{"n_head": 2, "norm_place": "pre", "rope_base": 7040.0, "attn_scale": 0.125, "parallel_block": false, "init_std_qkv": 0.037, "lr": 0.00697, "beta1": 0.95, "beta2": 0.98, "warmup_steps": 200, "schedule": "cos", "seq_len": 128, "doc_mask": true, "dataset": "wikipedia_en"}
Each number is 500 + 50 x the weight over its row's rms, rounded and kept within 0 to 999. Layers, rows and columns count from 0. Numbers have three digits each. The size before them is the row's rms in percent of the matrix's.

# layer 5 MLP down (transposed), 512x128, rms 0.14, rows 358-412, columns 0-127
093:511642467443517470547549429442492481462499559529392588471456553432440495496539477407504540465531466514578418578506505456416548473572512575440420506504544424488484519577543480505513555490477534549472440505438601467557500460475433577604513520501489493499528539529586507536577519569581577437482452527542448537521577519558471511534472470421558510453534495482625523493532539445520485467558
107:520492468483473462444428482503410461475543420483472467461597477461402490574523461474574514476474450468476547583459535437494445479578465590474510490501525577634488501536480594525463556473459448565422518441488546542490514479505420557436519543472474551517519546400543438503515497551504487514400541528518582452600545557534467626498485473545458459509556536554548518496440374527489458477592
107:553466506546564555528571434450571440526591461622530529483512546566561469550515482484469527436551495437501430462560486422554477426533444431550486507447582361505508467495551574491526521532460490534492506519495479468501505572406431538506463518547448468481557472564484594449478430385514478468482451528450465521518369526433502556478625565578539537513519478437530491485562520501465471475431
111:434560538428498452524519443480454628585491517467421565428512593499473497440475414579520531509434536484456518490493519469517572487505495570490398566527516529448488499409570381521487527531487488485489477446507449577483460585441501551475552548533452510531519568526382537536562546563593496521478524438486449557545518438595490527540562564570500463492444542608491575474501526516577539515441
100:515546541507465437471479614502501512476488492501483544390506441443481537558549496399545609522492492423492542529558545528472508479503542459465439473444439466403598509439504522585541506453505455499456458532467518457385526547444570473451512392467526407492534543545536493526614569547542492519437570456535516516453480584508530456444474642533535489486465441421533524572577462503463461567474
118:512541492519405511469521553525550468467529460574476553593514502509422508491496504412428542487558528446516524447467457552393653367528437503560444501561570556505505455427458400501493481472513503523482543431480508499518390446541554545496483528527470607548512565547426437534496530507568537474468518543512555581460534472396460442509519442426543526525466484506525594505467460539494606499454
115:543485463499497523457507520472506590516535491497581405512452452534547482439515546408464427489544511486501536546447491412422448505536469505482554423506473464510505545561593560490489487528423464479460499493571522574498503399507532408477535472671540519522513561509575501481506606488412509533524614553530379445464522541538523546570533470608457497534490483632555525505520537486510544432469
094:551470445538537526474424434569449545416589477459428405510548543469611510488416476471513467508621490580512505582480467520542590531529487567582547502515426445481456459610560541573512525477477591550478552545401491481496593497530502469468528548523486597512505485476500496531540581481530549561486539408517523510457450487432515533509555512550529422562471497423501580458455494500421450430467
095:442549416575564567428493603501567435529410539429440557488555563465507536472511512496473607505491553523517568467587494540456512555571420422524496502448597474464485423425522441440438431488488602535507443514491521526524516501545509513486514557542501499521485505510546458444457493457483461459439434436482514523415501506562597541485599503478511494437605515502486498603426486631554503464496
096:418486546581439576530555515514471571484565470590469408498466546504400488565505489519487476547542496516461494439569513556527461504450536505603509461480460571533459534487468538531471471499477467461471445414454550498554452464597493588502434581548526587506511524472516522485572551462401442631471606579489503529363456477436585498525504517562498491442546485434526556427463546514533485555492
099:524473549470576448560459442503485493493463542490493535520479484490515467592473535391569402469509496464479511556459555394532475482449576516511542543418595499535526490527476409385425514497489436441559516433534491476577571530442440505471481497492490470559508548569627465552540427485420466415488469552497489484552455525423480418594565453569481483631481520598505441477467527504502481533452
097:495396543492512578445541507497486461534486489542427478461513491558503527563500438547418566444496504477558519497506576539504455423462493541465533518448578491434581468471474488583563521511648509483511535537488575585614546527553492530556556393527501508507502497550531494488612550477508449472523547587468484510439551487561586549443509502590441484455518431560538495533392482390421552543455
101:498444541425516519555502512494522444494541463558446488573411542443506477477508476547590450406508434509541520530447481460427499455551483592629577520532528562456501578427421491518527521511440584496572457532463523506557563480480415512499456451576574383437410528503560454592522459531503522458429536455513516537614549490428451548383494443504563470520469515530452512467566519505554514483506
106:449529500370456504499427567493576468532530494586433462399525578462455444518470578457521523514538531469409472451491548492480507534432455450500550477497476445484451522492396395550509343554502572515626435499520537489535474511461522491578495446455551528412553453463485539427502449456484453495473470465556493427521450527438562493505476494508473448543459553503514515433512445446603501409431
101:471598506493493512496493533477522573508558528476550516387482402515517496564528540495550547589487428500521440549467526533493515529566430507529469516455505422460523473424455395577556453527473561389468490475486579542572451475410512505509473506596490522475536591380455532516494572446429501514436492373537379534496496406412554449526511479483540548514513404481525458544554534487457500544517
100:520468493578498477466577576477492485499479515452499452510475392501544521425434527545566503473450533574360515455600579497530555560402503547544563481519515425478521557454486567419413533457438447446491559499490438424486540582522495437455506491506506560517530495457451399492515395476503517467489569525473478513513573516594462457503436453471414438496400542525417479441438499489502595446481
111:508443425466533450523488526455458509489510465537512424447448586497559438434411526450455570515583527474426542578430538508458530484479538510418502405518555539524550571502388556520462526475461484529508562565572506536502447560540579462552497468415485462615510487534523496603532484491476500488520476538519553373592593510588467536525504473493450442480457493392525481532552534591487419487435
096:518471453563474458497439432380600482545385455480464471597571569549494425560546518511400505562493580474588507528470515588514506506521536571462491419488504567438440442465427515513524559487485525424489476480508475513520522509522527409507423547549494479537448426525498484511470614463547519515530610479517526495378544521513491473466482480482483503499544601543573372558410500465539506497487
108:465475559426589491473536499481546507504533472531529505569547456497530521427446422443387448476455537542550509532460602556531546475442488484489539432523503450441562479541518499614622528512449472568416545568602474490436433422506506441419524419524484518422476586519512501532378455421482542530432477458479499454551531532431497468595519517512436509507468579488546474460465482509413560539544
090:566583549405473412494469543555479514584388553523517492574605484465507492417407544496573474462451536476500549536537496509497530526494584572496485484511460551500479511581499594603476426465569510478441533523452517549460449469492466524498510473554454490463413560476433502511505474557503378549526466590490515575621513473384537455467560460531549594558448492483528512483442506464425483458496
095:513521479410485488580502594541469548460376444521525543579590482540533445496487472514446610494455497478491581533517538489412578484503410459470521426398508488441555479556470514429547495505467552454495529392562568540505563465509582583493504487443431477394436568497401541523475501562519550444566480473583453548461521538435528469467579506504558517458483432560547529559502494510572503501482
113:530541514463528504464605491426541493511445543470485487436510470499498407545553503525483521393397546434584423561540547576455590492594501499482515542433602589523402437421457513609518487521449502513499583534491485511498504587545460535495566549516478466521429487584522479425452487475605557436485455413531493512495540502523410518535505476503512471457458410470473462497491434525492375521461
097:512425619548548498468495543521521442517513584510499666564572503470528490504494563502484482561575478542528531593532565426653587523438484547543516496492520496533466540478575525481444490417527486459498448454464495574518556526441567539535512468488465475538472516476488550554469455582493563492459591442468534437616533406546630554449506529471525529538514489539513546439461479422504511523496
097:468494463570520572470554492486483542494521544468506441491537455578513539566495540492495447561511451519549433493508535445507512453517559564566490622608601505522545564489476530494537503493509486392561496478499357502497574555515464561459528405428500467495507449543537559458456460427492544488608561557520507606544400543546445476488544590572420560452533552542586459533476430550455522519536
102:453500447426485467550479414481459527385424478405518481531487544461499574532547516620412389675456518479469540498542523506498442435530484482427565569466437430589514508450539531513489493489470523656533541500473499513460484491465497458520472507457445506526478491485489498590592525514562449497517439524462504489480520476563557529440507499499524487552564404512533446536457502567392577477492
097:524497521515427448519524473555463493444611483605564558490530534494528566484451433521407557440483518439507412549496508570483443507518476493450407528502511566568488500512500533525603431530471446458520471435499457466531522472534516569423504402526517471527511511511478504519572448530524517505581483454548454517531485481579409585493496510467472376497444415404380459523602629428478537518519
097:463439438480508493583458526515495452491405469476468475471494431561437618580515445528567527543503444477533570444582447502510417526505485514539470525466461593487525533472490507527544483450453389473480499438476621540415385505483484508481499485416510576513586495537485514459476531499574522488398557437489450495530539552487633608491422431494515465450498475532525517527490500598604573504510
108:546607500576390506574421472470533577508471544494493455524496490543430538517489403544446532370436497542530538555469554524511455487513471493509547371507479534552477493530493409465388507507395413470427515530431524587407538493474483511466510418490482428474421476525415509522494487516521512429522512617489557512522549474540472496522444444501533442479514552506558420489501535610449435478533
137:537528469556542521418453521524482534481637507521466530457528445434514493457458459442540490526485575517557531574580414499515580560469494587515495627523544389491380451369445536509485429506557489456525409532475539515474469517485508433446499449470463573480460425515498534556527479456510535510505484440635487403509522485517451537473442491544550503556461392410518493569501453495462518499466
101:459523466445558423601505561513459440434531557539461548505518474564403465513398565568500574467513418570484464516501494435458566490599519551600552506498533601493483541453607451559482556461441452613465433542507492514445508451548540520495514499476462519514446566519484383474483551578508509450465546509452522559587455543451412482521453569521546546554456539429487475556440447446486495530509
091:537432521463467487544487444482509477602416444561398499536473493500489485447397493516514515514498501553454490530446455429526516514507581496513531475541513496512492444453478426448468531495506577396545478498448553520552506498535410523538634576620484477504430486513442446517444668511596551514495574581464406461470489563516459415506472465560502496449499448517430501499457482436618532472485
107:496508638485472439455496463617578502495524464504562482443488469579501536464545420520476468525482605470537546530409442453675473450525547514590536525535508574442511478474424507550520550484429533506598456441579527494533508496397597488513425502465569440493508489523476478547431489492449488492557543380489541496426483554525555490480472549497541478589527509541492504498589568506528523462468
105:397560569432465414550522493625492525480471439560491547532474392408489497518502480541519514462491577523434479477433534533528461489439546500541492438515549499533428493502477489509542475592516501587544495533515462531549416503485436541487508454526486518589469462567523471502480558550617595454567553518518537450507518439474480393587522404529516416468639479396504516572483498451447482491454
109:483506513464431484443447525493461481532471521536438584572463575489536528551442556451500459490489568612408530456589425540556475508553517491468446536457442407506476381544581504585517493530379548493504437513540583537432518471492439547518495475575462474453536462523503496462443531548490478425554548540559337526460484476507516582424501486510507546430479510466534606555524568482451450539473
093:479510458564452514405459485486540443536532606525470500501521488533457557510493516371463569520430531502560436452466525605533520502399423517498456516587496480527542445490487473478501468521586563437469564536478505505473494495606491501517517555422541464549510403469486518435574481459434501527543480491523446407466522504602544572510585557573453530455536484462581431499460355560540532407475
102:499445439561472484507463551541458419491462501507478514517487476485453461488532490537489435568450537473460550498440514528470461538495530587551481488589555486487436507522589469510578506516536388444391532525566544452549480575442441497502563563577448509475536529471546433502543655499481402575343478587552347580503518555485538485494463560472466482454454501520488548522469542504524467478552
103:494411492484477441462556470524484404512544493548584484551518506530468556519462572558561550523539562514479469542530525525475510535418546563536471570462474572461506458550527607486507469385533472537489483530535478406484529551544443371489448519539475599444528508554489586478520501499482564580381577565446489566451496568517489465390545427500425459500599463447606481523461524565458508508488
109:499507480588529514460458497482534546457514538440482486455546430413479527540489497504520575449414505399444517491545413486508441537552554475475506538447469510475565576429490451513549532495452372508541444508484503478510471514519522461411352504495480419459573565521577529498438444559583618527476478560439567509475526475411558592458505565551452523457410444464552616541529559492527504502494
101:507552492436402588469486472509493539542494491568536366469470467442514551506482577574562532398520459454466454471618489540503590539467545467428510539476549501475435574532471549509488458411577430520520442394496576573426445513500594516507467496475532516473570508426540489490552483453555493528556572447416530465537474543388534437506497426480548493538489597493507466495585458467519529498437
100:530461529428433477513562434471496384506551480483445471433473467568526416480508517553563457424520509515495519430505524464537407511395555529514558593501520487512504503523533490513426561519507386525509567444574532493455442454518474452387511483507494523500459490455549553464515494488413553550532550440571479547551567503532422443547449371607494432598500543572446483556549569467426489497446
096:431457550536506500474498483552416562447448497388411533471529535476479552551440496420531489537539496472432496485438436549569470444437470469437492520428514463515512486523515445668469548493549576520446499538384554387403476501450490486502498477479480442564484532434519514443459556498426513578504522533498511575490439523553577440545354577553552441440558470534521494501450533485502483535525
102:488536472554535441501455470496450482622554444490461555547573515428576453525368528573453454527501534567475522497488521544461373529508585520559530568518567567594504510461504504451426548563455497481446450444522596576565437553489394471489474514434494436519531512538517493539500549484514509557593439400602433469553487507483436529487412456515516479453538533427524525553452461493453507472454
102:476519427466657517559514470486502497540538560500520446470430443392521515441550540496465384565504496471502547501499543596436472582412484500454537409445505548460486485561494527533461516489567494468483451540450477457519518537534504490522516431441326374579548464494524401516469506579494539466490468477474517386442494505499551418551434489547480550557476537565545474477491521472466477447545
096:500571381432459549518480549584398529504496572503533477513467476423553551562468493470458522474480488521517549500516474678527510456523411461474577545522533561488435490476477472417453479565463417514478564392381466485523500502485440472491512495636481513530557556500450449469556567545499506478494473477552416516544468551524455454533505557392460453479434535531489538537446426572528559481538
094:567548472553491540530509574528598468475410564508457555528476555586513500456458477556414556415496465424569473499461454534487479492501481408393557580477546531588468437568543473562505565512489545473483564592502475576522507478454428483508445584473561590560459554487444557446587470438514506467547523550580550540506462522444489486576556413481493541453611484462513502477601479534520519503457
082:521403479477446447537430499503547438474499470609521415509550486605562468493557473437446483523502504391474456435499570590536578505606584560497470537581490533522536436509503513448548498519516525555498551481523543539524393436448489494485497477511474409539424494501573481569574439458475485551578465497406475565470354607498481448541509502532480475568547465511485453555499531464542425523510
104:508472507551498488445494587424506576542449562475512539596495413554519402610485548580447562556511433548508476528611579504549425463494519552523550468448557509474506436533499488451506530562443490540498498439501606466513456443561392484404488576506512576478472484448570499497523502531459463460423466534486415484468509490464414468490518482490441407473442539567446547471366465507485548565478
111:530571522487492480516428433436544477505576517527439498543566472500480608498471502544554496498535489528513478580473592515490490529572502563477401550402525495582572499452564596453492576550544575408516426527504441531608489388427496574493535538549514540592535473529518417527473576434547503500495457494540567423576476497531549474577385455538473557484557494490534560514457481535500442476446
098:500531500514541511481418453495394524586499569547566478523447529480530523464428392468565525531554539494522524543438453588559466479398563565429428478483588493457478461468516472469493530551503525547553510522468489522476464452471461479573484584511461550476557435469470477562535491472468551445394534534424504467510447552435499331519390543567544527593471581540447505501448581440551508513519
099:450513477427518547445478490455545515540505494554428461501503486527492440464537463483518612503531466502446538543521558454567496463479440494348453454513416465507551477449559486539538504506477571527520587599488518520454545484543535418545454569464499414605449504419418528479428516521503429451547502415514495541377457499519524428428392495532533537481561507495397360522448511476458459477519
094:426493418489509489463480561516454533424474526506492559539533461483529469375512435491530477470514498431495446495546430583554456468522535572545558585539472549534453482497493471518483541534582508528546460469462545506479487472457491457581450477416568470526559520522523525448512517420497534458459415530586412537493434469496556632501484633452462568491485517438408450477546496411343519452423
088:473480419498530560524513444463454493465574492530535461527526549495558488550578560490518487480428460503504469529619524512468420445447432559493448517486418527538512492467412495462557538520520518503488322559447460564532525457595463517470472511448513507544490483492548521405511437615543537473509437533500507537525443527533526478609585490477573622543473419530555423564532494474559573432581
090:463500609504418566459492483474522470451530534548495472533511494460505511506507444501461492527491596529428590515501471477481474495540510548553539489606583504625564501505444490461435630439523476419449530507502513472642518502457393429472564449528455487575532526509517504493516506532549538501393559553421504602487400477522478532592518495604519460514441512544535550594539559445517493474444
094:562553576525532410548453464565513532539531507445522412564492457504431525522534505514580480476591505495452557581536527549484558471492469616511500505455448608399349427511486474487532487514428537486598524416511415475497498537523457520474463565510544571579482480486419563481437441472506431603459487500415483542514571531494423492467479425477424460549456528517463517541482515548526417452492
101:481544518585570524539492482561496559517483518438530579428571462508525439512593541541442474474410418441449489464517561555503585496561519552425562507494517452559473529512604392446515543431400466529453486468372550517520486546467474446469517508492521516493585572538520489594504484421479428441460508419485491552503477571536432563494525546501549548576528470556459499511550585445514550613499
# layer 5 MLP up, 512x128, rms 0.151, rows 359-412, columns 0-127
101:469526533550562503487469503471462486412431502506562534473518612653413579464401501586411465494499499511535512603575531460490478539526519432534445501483491468518487552436511477500441520480401502575432453552501488449556434506556568483401576549657512502405548442505507504527547513484471453502499486459520481570550523451514500519437439554468540498535463510552538452493438400497463567499553
109:427523504476455466479470417465470536473445507480442497476532507424460514597447454509499448525474517524538454545541538518505578406542490495591536447440477506507563373450576496516489433562486574528524506496524454488444398489634532530531472545537531441507553429418418529592462562510476517502434491520526487510485569593439462521580461569517480459558515463510456578456351463522432463587480
112:616508504482526481523477536511523472460588477414480539491514535453580465504548431421515456520497474461498529573564553367492549487467625547446487512545444459475592384521537466458539439605435528453453505524494501445544520446514503461515514418493471409544495468402532442563467491470506537553500531404480506553613550512524570492495470465508542475472482523466600495506503386439533428588507
099:464539474523522432434404514516523562508473438490556504462562531503524488499464513548480504450479571508480367511524457448504518576494463559487547551515471544578530383517457516519440531500564537482501567415436434464506525523539524421432553464502544453414550417616403554530522591444521434456479442382522492440599541511531468483524426539454512447575522492504567572542480440459503575425485
120:542502508475424556492507565506437461509539521468507482510460502426493543555486543488571536563522571554421434424465472583545535551465525506456499568532480481475515545416493482605416537511475496470470497402452535583464469515531543471595469509526508400490466440462495432399498395525473437522547431509535466330534514421443580579576492417533529544497577490432485559503487470444529501474577
107:493557480470448424545455479409468519509548494474515398481518526435508515419558513461537581480554484500512491495583457510426473427515565482450477407444501471382559497567522528463572533514466407377521424446476521554521364491508509497489443566573470587586550452445396514529470536490517582537460632465531510470537557459517531472519499470508556462510404536522526544473457475469542525451453
100:372505453453495493440510571446510516562467453608494500566464551497429385515453561498472548412490546473575455390568530563558542450435434465455507489478546580471496497477548504444494494522513508629449401473510559613512440507490508505469541505443575390489499438498546471512505500576510506470549461538457560479572529486482543430449468540510456505439516492557504450439509453525589483563410
091:501452564568490452553602485460585498477535446624476459448511439579513463536532431521412531474502462543423365534447571434548512448545505474498450463563538487444487536513488561488545521423585441448561563530518403537445472510482535505481444463563500434445475485519494489463503544628561516479535538514478455510527469547519501557486487476519586539592435562451567549487542439505468512635455
097:502520498562494549479456463485531527486524465418537496530562480435531479477527424436519561533482480558451442466439523396491506403465493557398467574487519461545457436426493442521582579419396578497532488570615476570600451568398444482541427469577561489547529545539463497515488517523441509437518419550550439460514546515520494524576582601491530444506494498462524516559461449489418462477529
104:404465470501470493467467477531562489547437501516504546584432485549427502524493505561455548479446480519443519436600504479427467502514477447537545528477428516591464532507562504468451482490442500498526493496395485488500391483494522451405453460460497514509454426433402564580476520496599556502513414490510390623455530451467511499429485445531496462501457446654499591573441528398507503530464
095:539490378445407516522486547419567526443626551444519570523483527541412530518453556473497536490512512519513442530524529403556483561540489502471504441475446545458571470490541499501490530498578462598510418572435466514559536404383570470510445446475471503472461474476490461485473433500474488527520489491510556478484418556459461532557496442359459451473601526556463522540656510468519483502509
108:460510409514465486384525498509562525443492538425559499500543433572517506507501513460457500516452563520515445584539502490545460539499595499406358476496460490565486435513521538501506435485527464522471420540533440520483446488483552610488546446367414570522522553516444552393489520569496475514484534596518586515466452484544548410554481555488487505454548413485473425485537500448464373503457
108:466486527490523434516545457510532422525558467398551494537539495499529483425517523461508525527500445535438410563487483511494415535471518508449465590484522479447522467523581566544577559495471470582459579503507467519487553528573568409437387532489472473536489540505462479489582551551548595426520576499452434562538518439501484532549451521575528630431399441632550533534481513441487510407476
100:482524578535445462463492503456481483454466527457458531537492589508442591508531395423417506497547470515413588389538498502579571516550449524490594490553505538515507557489512559470539482507492413543534388566520487510466557350516514496526570489517583448559617458598501441563388523466532488464513484547509557529598528464592481488487481507435431495485490531527462556534515524475540533516552
098:455482436438527528510465410508505493403513527525475580480572530518482413423380425465520522462474500428555487531489415491504428404513526493391436516478514505515459450530529546492464502577487420538577603581468511604529420467520467487574544534508506450517482564509518563532417554484477433539388366550522474557547495504449584451483464493531508510492483487447439572503456447505481413499523
098:569458567514553493520586519451539574440541395471622481496547448470489586609593483542525447500487524456459479453476414572543500520580416475457602488488554514531570490470562462527518454600447571522510458496440514467408487529574500495506496430479526512529482470441566563493475560550522478473559594499482424450423519518463566504386502497508490532466451576529498534460545410548482443447465
096:479483508566506510509567442534468472464471535452478538475549478537423534472504559552509481540533463553540403515528448455487584467379483473424591494439484477444462516639578483547559477456408561600518576492480536483534530581514588564522437439488516481457593604496492477545444466540485502480426486509583486492620469517526467457578576495529551545523520452494502517503438614516549519533412
105:595449469555516480519447505524512462531567466523537492479443423414490520478516452532538495556501553514469580504521511411632457557508535440589489483550486455534432493468514501441442525502528507531461425428427563516459474466509541461511445434433441537509420470430552513525488455526523536471555609521517419502426516427495499455490414447617551484652438527496504559576624508537556506496545
093:435412412555555567483489501570507461481551421544550578449411441634491519553529468476470580505465541547436495460440448555577449504518464545451620457528594505529554477436514414399521482427492497533577542507446525447486502540492522515605420491451462556541512408482566476457520456547436517420481458487562474412475486592523509457516512515434469455451447488527549474476553535512493534526501
099:459459441509551559462586465472532455580497527469485501477548526466516484530575466503492477487497444584502424541427427545519505485558564490498431528441510451469531474519572448553523578530436455534570470522540508535495514567491522499587554530495480530508465389494554531471460501483475534420441424477417507393403473455548517572469497437694435477564499525379429520507474515424480429532557
120:483575487450472422522437461485516428407545487482474483522559524537543499476443502458548538511538449427460468530492521471566452526618563562543477449619457516545546539526552473547478560440546435584450496486399499431532450522452492620460530420631475512467450455479522470554486590555519516505526396545507547520534513560425464439471517472508465461479517540567497514538565637488593465476502
094:501512382529468421476513467471529531450478383594460431447531536454426508551472478538496545494521531498506476502499521580472539382526428471530529456433432568401558525503444487444472498532442480501510504555497476512454454535485459467390452574508515564531543501540605426572469504468486465502630498586564468460490432562489361504547492506489521506431526531469566508405515543468486499400434
092:517505571503563488502420582469420414525426540430467503593515508554510618480532481527538505479495478544499478521356458416489488475565404547385547528403527608444570511387401524442498580458444481490490499458501564440466446552505447416573524500516534471515491526498500497587476536451525598501550516525497474526526483480474464488455510477483499393440532548470498561463537508449528449438509
098:530423434463500470578586521553516422525425496438558534569625492466408485486490486418466524398511572546467396397632506453578462486423497467515542448519583454506496473492451539485537519478419452461522537452585517486550536492463577484559515481542460437550513555479483577475500575533502493472547527470454470551446558497484498487433612484463481421489462488447480467563546538455450503570556
089:569501421414557494520527367448496462568567504481441457514417500475490489445413533465500496633532555456510549519554472525533546624465573414538508456531525493489506517382525558547545503506490567528541599564455497573458473523515591430545534457532533480483461494564537391428413473417489505575528503522499477473508549567455529456509533531462504457444511523513519500486492403514545437606495
099:456589512444538505528513600445502568405515484484493566383530485493568506457498424518548551525521482502482482582621576505559549459506408521511480515507508582518481494485502506494496545477495482480450435383512494541514462476514556437491539517477520532555508403434552470526427502562562474411490460395521496533489542401590432535395446444558538448584511529626488572461452535472542531474532
100:470448494494481475445488483368539416500510463535457442510490585469492496449521465395485556540530383644556497391431478486458494544497501513522493509438485493435585440473452527437576432552531523545560483471586473505489531480467501501469496433552489525505542518555571563506438489390509554444537478538556567452538523396566511550568437580526501516449415511491476581568450428563473491498538
116:649479543488586529435560552549485540433506532415496493516527459552530473504443526523495465543595456615558444561475496548481558570517516498575541476493474404502522497484500495451594540545511508531497550550479498629395440451400491434488501462555457563491469428520531491558492354510520474498431470469456495529494492536452501470564432503535445553636485524442457552547520472518549520537462
104:517463490475455588384530399459593502613485448488613468495610610456526493491562461521581556391599516440548561517506574464454493554477472470495469490446441519439517427510495550576463486500492520490567563503549536431451472525480518423522492538520489520501505537494583565449539511486476529551496445497528436523557535520481446481378566564502479382482447497521482552492494483549492512394471
091:326523475575556506436536491420534443403473430488556434540480524512470516488550468595523567521521420549486460522614487455515481427489468439559461502386457500450512464480374542553536490435526438469584586499480511471477474413443521454422427518447494458432522461539479539545511510413518523478563467509569457436504492528495489515458557507457493532484463557486515502514525504552391496558590
100:485412515571629520480478564417497477487463502439523509534513461450553538566519488502522502439530468498454497465548516578494498539562510458485465499426492532501532490461490476484531536456496499590513454584417437546549430498548449513369508495443446559444545404559518516564511473556511541537485502615552407413488550486595522430469508419499399617493605494577507481472513536506546543552409
110:523472488487494527485542513458544536487488638523385374417514411518446435575477451471526459536444487588557475500489499464564444515549550541514515465469562399515491502442487498428672509528525580527557467439561513600469501577481477495508584531568547513436560481542465413584468480456487568494444496519504476596551531410511559486477450500544517491486449519530518538564502540461528447462524
102:584504485397451498521432484543464510440538538591488466516480355554545533481505498422578445526505474526563573524484567452515538509487482571567474493471468463433528510483525499461414467547456487498443561527537467501614405470486560431516542519463550481514503532568547435456417430435524471434475483582474614429572560371481537521556492532440513523565564483495456458460453427536468535551452
093:542539551555467478516438447452492546416513467500553547445485475453461509464470505522545506524549429495526559585449528450503554453483495486501565449467544492541463423482549488482476595460384503521560510484493538455470505519456456440528532538540495598515567557635483429671557550490550566506568436537510572462553453480497515560416530492436525394519517530527443534354521485477517493521603
101:445456624462463525546493445551549579466495495517551497432479455536520601557545569557442521534552456548539480582552502458527499473556571563471503523450535534534500519572498537441438440469509599528486416542529516478564500447572589533495477391458573520508472526495536456498397507588489531516594501534479503427464545396550537459522478493573510575617523458438408513442437538543509567484504
095:398546549437552556504541431435429450585545556519536483459483499522488500439514535353549429523477413427489461522436433577526537485527523545553577414513438475557483520534489517532564563394461538578502486512455567513475507470374496525461509472470531530507532479500405437565566449469397501500487480463485512465536550536460518485421507500455598510567411519519514603518525456507511536545585
096:586488486495490537535539424450452516492497470548549475453611595508484383528476441524606489467500482523493423448484534519501529518477526549415498532531576510436518544449582453432481531527434463454479502584510581513525465496501416586516458403474446468483474485508470360555580446593524530557467512591492429591553540557445463502498486440547433491437493506472520518495623532572457488517451
093:463510475469504583558500444564454453504456499473491496591541526564486509448479564456555521553507453579442477545524474471472520507469609492443453462519432558427446498475503509636510514527532438411419402542475458469458482339507528502446497550498441621492468480478542489453515504413547495577548457534547454387595538446498532494510500482447535514446441548425443464419525511540543414493518
099:543501390482509412479509534451520432524523498490517464483482495492429448551554553385460435521425508475526491462454538397538495482536444512534514613599470437517444500395542536436552461492480506479555488469576468553477482561530469490517514641563488497438487429490521474435471465427504639484618493443486473538486451502506469500478465457472590540399578514566470522525448582495496495595488
101:501499526576503549440476412539522495483503527534597434422489412506410469452494561560407452468527631525500485523484549512485432458620528413545527544477539535514554552458481492446567481484417390456399421542490482488411471499438503438480464566489563515532505545440570496465449555523446407427497468533387471465494575440506539481564482515500564514575500526529492419501502447485482476564481
095:498496485448419488468529463492507429471484552441526466540467443481563568479442468524482492413499513609436478543448423489536584451573545546484523524489568520563454483556559479435496514478539475458462501496499537426375420452483472521417522435435478537591551421477454496486556446584467553433482510522518500418537459476384464519526507454548505501486455546497377568585343556492562515481488
101:495438555473500469425515460476551467486482467416504487393532578461490482540509528596533480513525535554458478488571512369524445540550498551481434585624429512545461416533455480513442473495471494526482504548491515590440546481498497511492479490491440513598507466547435496536491515507423580625455443476457561460486471479539536578554474422550499436380512540575415491466565444532450508612446
100:498446600532530495504514489528638479508467385452488436477507518629490452440466508568503426453494441558497601528459636500527513426392597444525503459511469506498543460472515460541421584402439636516510488587510543504526472522519575554463610521489508506505475448442487557501486464517562541499495433575450533452499499470523587521445497496570510526453486471473475501498538500574471511545526
099:440433480577502368494560489437554591538457537518537430455455625580519536525460538457564516506581514501513403524532502457470480527489490589591548478505508494572483504486462554496535432498382449531490457418574496518510530525544405460522450467594517465527528449419496427518469499465514522614571509467413524456481542520507442505496527535537492501522471532469503583604427536446530493519387
080:398458508520499534490630424523538559530531514582534538601505441366546552520482564544527465555502484595547517528587464470484505440475522448549476433458513409527465525527387516529494435496541503517461536488489504457572524465515492461381532509496459457444516517572539527507463552512597566496469527543508497540581654512536534501412487514526503480447415371480539509453463550534476501457494
105:484546495461580496469539492466552624496528485424588466460516557513501467508472412501472555484551516513464562391543462583473517512439478470517533574427462485410566534485458472460506430459567439543484541552469458531516496400480414513541414567538522474452463427535527510470544495468473555524556538575438645474526557452492532465551484459496557450467550530467510473559509568603608579409494
103:394508564547558503480557495480517473447516537468462463448459570488462533545490456556530485410522564516468512550567522529494489504526518471406473429484478538477446549472594534505533478473358515480474483510507533568452609513530561498429478514512481562496459433660527584512489525499566480422493444430617487565611544470508540546375599458548428510524489486470462533474574471484560494503456
108:541532444422454391527601590593483489530490509497554484540474585501479529563553454516444432483532510528540473512541610454537504473490409546491485503579411542479507406519514434483547467472440542426435450602602437570540535515487490506444513522503542425527417449432489492550473497497483579545549405481576486553489470562510580539488478510480453459597493501469492422393513492469548477419493
101:456578518422586475434458494508425503488506550520442579513441439512480489483403494523566511509540475547466547543566556467483462570587479487462499478524535363532488442574465581542520493463546527512523454483591446460562537455465500549485462401562464546486510515467488486490466593523464502462450529479434463407507499480461471474531475408515401544416475508518469610470567428483425528584357
093:564450497583478512511490430566485493463430542351467452446457536541498461447470484524501544489511544526462459455550485562571462475546523547521471477465539562451508468491608533570536477440489586567542587513477405528494387455520467512498371545454501534483482533447497559388474399465479544355496512536560531515515537527566522470509434526533486530519437551510490413495536483501447452597579
089:524481649522461515456553542514577379545546567437480431538445488553486418513399489506483595493480522465459471502461588552531527554453525491498485450522471583486494415492549569535544420571535553503546482554420563481535529478459492379548416439484501444544488548504523481501456535509453451535505508506503440439513584488517428506500471438480514468505431586480512501489512587546471449621383
088:508418487511580375452399468434547457499607461546547503516486598427480479444504424509437503534506498430546458546456496504491462521496461491477481431480357505465533498505574422480558549431536433454547516521524366477344557544494555543527504531490507558447465509542473468477585516440497518485529457459420516483526628452489547444508507434456528491461539510417512548513506507522525429460492
093:490413463543536433522574545516462456477496484447552552532415486521520578472498564505493452447570539455452472479485558505505431423566442448498508459434513470367477441508514526423589519536521573465563527501545441565496582530582509540521466538467551486540470457509472364546498422469515610517435491543526468506518473499551419581491470450513587450465487456433593543575387542496488427478448
107:464417468476469446521506475591519415418552538536395523449538478490447462485512442441545551525464668504579473506518385474519551488443472425491496571513471545523438448545507550439503540568538468490533497450615451534524499532609536615518518498468459524498468482516474573464467507507481539529545457532487517457392461533525524438545515537463506465502521581406513453455437446606565521412515